Each number is 128 + 32 x the weight over its row's rms, rounded and kept within 0 to 255. Layers, rows and columns count from 0. Numbers have three digits each. The size before them is the row's rms in percent of the matrix's.

# layer 4 attention value, 128x128, rms 0.0547, rows 0-127, columns 0-31
100:083136142130091125128126181139128103201161107144128159168085096103174114132091171148091137079101
088:107109133183131093142143074101132110110152135141101131061139173048176097099130110115080198100181
097:152154158044167116142111160140203099091114120131113134144142130162157178113144132169136135131125
116:105160174111159200144137156112104126111140112132111168121098166095121094121086153101036137092128
104:107118133140108151171152123192158129189109120166143146157134188160111103145126089125085129126115
092:162080123105187159168123102086137170184123099143133159083174150129098072175097172132161154096137
114:120162074061153179182107105120100171131136123125118145127126156136155130140130126156109146117133
098:110132107108156168066088112104111080184148116141148162101133152123147103147074155129120166110143
113:126090063146146145151144133136170202221146148124078108118137087168169106093100137128163167109124
109:161156155089159098108183105164110118101110131091151132125134100136055199121121145067119115105144
108:103191164094132101088148147126095083126156153161064171166061139086100136073141096109121185100184
097:147163123070200111103151077104160108158163164097140209131101174172108154110059073133082127075144
088:101172119156121093126133067149061061108092092180091129095153158188122110186102133143180126115158
105:128167111128178121126120136122151062177168085097186152141173152119087174130172147142153115107157
089:141128110178146127139170107190175134151129121098154093152119086131118148149056134143099130138139
110:148163116182094183078125132107171134135132150145096160128115123166107108095144106147189075135122
105:138144096129119091101147103135085108099159087114089124125118112098080142147120171164028159131078
089:119144113170182115159110196091153156167131113096075092093122078084100053116105146154120157111095
092:123227191202109028164150115128110138113151189140102182140093138154087113140141121152110173139189
110:117124164173167049123155101107141152158107107179120153107129144142069163074179113117162104141158
091:079125135091145186152127115144122157051220074164155155076148133134110146134162142137095146083141
104:132057093126142134086122133168148156187075097135134158108158118148150172143107140171131113085097
115:145109122161123117153101069084185187111075142117148119090091112163148189107137124165155134108144
101:088083092146151149124113112122131112087129122141122087140107111095134123067139094179153109114100
120:120085113150165139127158167099220148114092132114163117120136110103161144107083163094192111110120
116:131125142159182141089086083116094120170156090128099187084126176100114109079104127131093190102160
093:129122076157149133174113164139154113117155169112153175085133121106148172161141127126206140138176
092:124172143143112148169131120118106138114085151142106120104101125131159075164064113177157105104155
094:093150171135112130155183108081094085079147143137143117125114102071122142144138107059061087084123
101:086137147116079139154118124174114132157102142096160095078106110148154169128092121153147120132129
126:107143182178122075102103084080112114122199125113096147066144101074154110083116110157083168137175
107:102084137152122091126112125191131156152110154119099109175124149075143082136112137161147174138086
127:111159154039124120091094100084125135091153123116119096126136141148171152118186116199176118145129
107:162117103138223101180136121091122197100202100134112149174162122122091188128216127153150156069154
104:156185043161154062128188155156149121151137107087127085140147070137133175140121095163163091109157
098:146143204138095158105129123092108141147206132106125096091120141105112031130123129122119114075115
103:132170132126165139151153106089139132105136149133139118155094149118139163108118083115083061087152
096:128154145191137075087134082105082180136165172129089144115145177117066098037145116122131100097134
097:119107107183095149154131134172144147139115157157143128105093077133121108050156108097162138164104
118:083181154124092184089121120122067155128162181135105181134056162130146102098108152116133149095087
100:100128229123077098127099138141109109137139153152137181100097151121107110167149132179135121130110
102:116136089071200154109113061155139165116116145174115191134120141147209154135109160145134126151147
099:136150075105112102167140138136141153201168127127160142094115095089117166153166108064081064127141
092:124078086129123139121132168134134138185179102090170131101135084128143109075116075133173183149148
095:085128138094103160094124141097113106105158088104158097082113119142142157162140111102121131139098
099:175181045160083169125151123111130118095139102161093108125113157127112143106133102126054130131163
108:119153155172119095097147136159073100045131086056082119160154132093135096088102132138073177148122
100:118108198153122105119190164146197162156136086121138128083161151083117107132142093121111120088168
100:176130077121148139142109053151157109195140150129131166160143130185073094117138086109139128136117
106:103149167186143114117138169115200156156125163102147158063139126131145175200086120142101163096142
092:067066179165096161105149132135096125039150148186121156103108145163144113186106164139168102153145
115:140152153131114194091115121144154131062118077128159130148127108123164152151134130130087133178117
090:115188178100137088160115103144138089179163090098122201059160191157113083062172126135168139115146
093:130078108085157081147136095106130144111131154114075063129125123100160087157122109069121163184144
097:074080127133139120105114110176105089100143161144129083183127050151150126078146174119152097122081
100:130100131104124147150141148140144137137138080138145077131151145139159128139179123178178114155129
107:138120119166125066184112106129076165102146137121066153095139120108117141103100163190063112121140
100:148187114093119134115118150122075120085120190143046130120110149100130107136145134178149145169121
093:106097124172065116163144138104143120118130174119177118151149086172104169187131090145123103084164
098:079121118192099109122154182139089120077128149131199100164132142068183141173112126169186197141104
094:133153138112144133107093103137150103104097112115102106061128145101200122116144124085094133179148
094:110143190125123134089141112137090116114165089144104107165115141088159058126113207128104175128081
098:125126183122107163128064174111170070210110167108095156116149101152164125103141096082158116106102
116:152130158128176210087112113096180099106120107130219157161154163131113161111131068070101086142115
108:097148103107154113158116127186113124115122054125150116166131110100113179074131109108132118118085
090:125123130139117154116112081100208044104151128124161156152136124158118100167130184121155123137139
104:135140141073021154076059092115105096170138135149134095146088180132078163160091088138170093099133
100:112092134146103069125113083106119141089105087072156130161097173127134160092161072150135174146147
109:088137150159129106107153180084155121171098145097078165090142119118174146155062113133058144132150
096:139151095117113065180103188146091155146051104169142106125128148107179128090160110124118150137105
097:113062140100111086135121118166119134139103129075148172159179162159181132097157061116156086145122
101:118130113122132134110144102102106142205125194107096122112078128109138153123143151101147119121165
104:108154109106208110096139097063126117128110180072081149079068125111182104116130160062125110121127
096:111156130106155153114097100091163029213119114156104079117162105150158128189169129128130150120156
088:121195083123127140201141143158056117068102124123093151139111168108147161147130119107129144073122
092:107167161109094122101125133112122141167142156106122073141134178142144135145106142102125118133160
094:107147056130132071130156103138123124118111138142129157147132123111103124107071129168144137140123
101:124106182106107178157111083136100174096142135045103084119086113151135103162166099127173115144146
102:139124099144136109094163134128128117108127122141063115116113164063131114077190116076135146147117
095:130131090161138112146105122099158095082127094069144149110045120162159072098151145183113127163130
100:116145078146161055152103166126110136112102097152173179140151142107117139087119131089125136143138
114:120062089172110155138129157105179157102122100130157152096153103104138108126100119118146115087082
099:116095136128098130122133115127113111148119098109156146136077165101132178122142108174122107142123
097:133128143085076109096099083097061115125145164129139109132176162130173161151153093138146058093133
089:126134110182126172095099148123109144120075152123110102105104150126136128081113090177116092163105
113:114124080144084120101125139074140134085160121159156128169115135187112120117117189173133118172123
094:119130087074091083088122175098071143205065098140138167147167130152176112093209129140104114112082
107:165148108104166096112140119142205107124177155142109148134107117126150136117165161163126146143154
091:113091154146127143090130143088124168152150097103159141122085084087096179111145175082150126145116
096:171065119149098129143137116150097097167133146145134095118102101106119093086116134156158099161095
091:123099147110069177139121136146153124117113161164118159091172117140082075169167158154117102135119
115:071119140079152144145099069161124063155182132089128145111099147127139167107075122143167116095198
100:148161100115141156166085113103136090128142142154141139062125134175157088135127131156112109128130
085:139104166164104196207083168087078109068077072148154107136132152077142128145128087091093133111159
103:106157158182153166121122125156178212151102160142095116149102138139133125143092134111161129133129
110:105092064135170147144102174174119109081133014091150149076150097121118103115091120150085166168134
111:169142166117186080080152092087098094141115218093095148141168111127110126156166114094127121097143
105:108109105189085157105112117095174137185133110153110127072137144090138153074109093091088113089156
095:143090119160135102158110146105142153108136118120154145175148147059114164125149089097129187111147
090:076138117088125076127101086098139167134129124088101142137112156107150170098172088104136177109162
095:158147169098130061136090124115111094123161111129141127170095144163137167138132098150110117112162
089:116145175146118151131060118128188105176056149132153146137134094149128172091152101147164185136126
090:096102044138118101139135154158149153196147168111082119145093130167144123125072128115140128125169
099:168130129117194126173164133147114131123086138104118138121111121128151143108134148128109134162128
092:141136122068087174160120171123075077092125136109167172161145178065147153087100121129156109106113
103:138087139121195087133135152148155128163146133064160160132218082103082147132126115130131177121178
091:141138182161153155144197145107110143146133147179105176134150167091160125115093146114100168124115
104:137061202156098168101114136122181166136115174132127154144147170133146103139086179132164128100070
098:133160134075124109126067115105095143122085127134149090097128125127186107129067123150100137124108
086:138118102090045137095104145121122126137119128159166154146166152112085134177121151074098113080111
104:122099133151092156122171133165112111164137172137136125108188113126077117129146160102160102172088
093:145126124116082139116038105154114162132063140156099158162178162181130095151118110098132125103098
085:146105118187174167113110141077135109128183127112097110183060113143117172151149093094130115106154
103:161090057109191171153121150120124138131120114101129167137087087137157107128152076133141132165135
099:145110114105086171139114076082157106159190152116119133114069163179122128204070161139146072096145
109:097092131127107172161119182106124147098111122142133190130172166126133142129156138137088176158101
090:109102117195138071181165129115107141073172115130142127163142135123111136093128070085123144148106
097:128153147083063093103121125114086079118148142162145099105154156149115063138122194141135105116113
088:073180118126156118116081109132041071177110120104167078190109110149108123122101178143160131120155
092:172150110099139100098099187153109166079075106170128120179140167118111060069133118103089103162087
080:119177152037127135102152135091071114074187124112115102188099164106157131140152106179176109105162
103:155085191127137144169125131090114163115158125073158152113119136115106124124182154151156137126145
095:136070160105103128125091088133149186149137101133122108218097127129114144137103135105229107091163
091:134139114185103125086106123145118121120126054120114115134117143119141154147127107106103192125124
102:051059138147159153113091102092190154149156148112139163128136124138122155121087142124150102099154
088:107141162147104103122122166139071125135114166165175130137200140128121110096158106097134090090126
084:156147104193130070156112100109141105180169109121161090126063161115126108109114127130175148134107
096:146111151118168174157103121168123113114152152096115141103061119049080221123073112165111115118139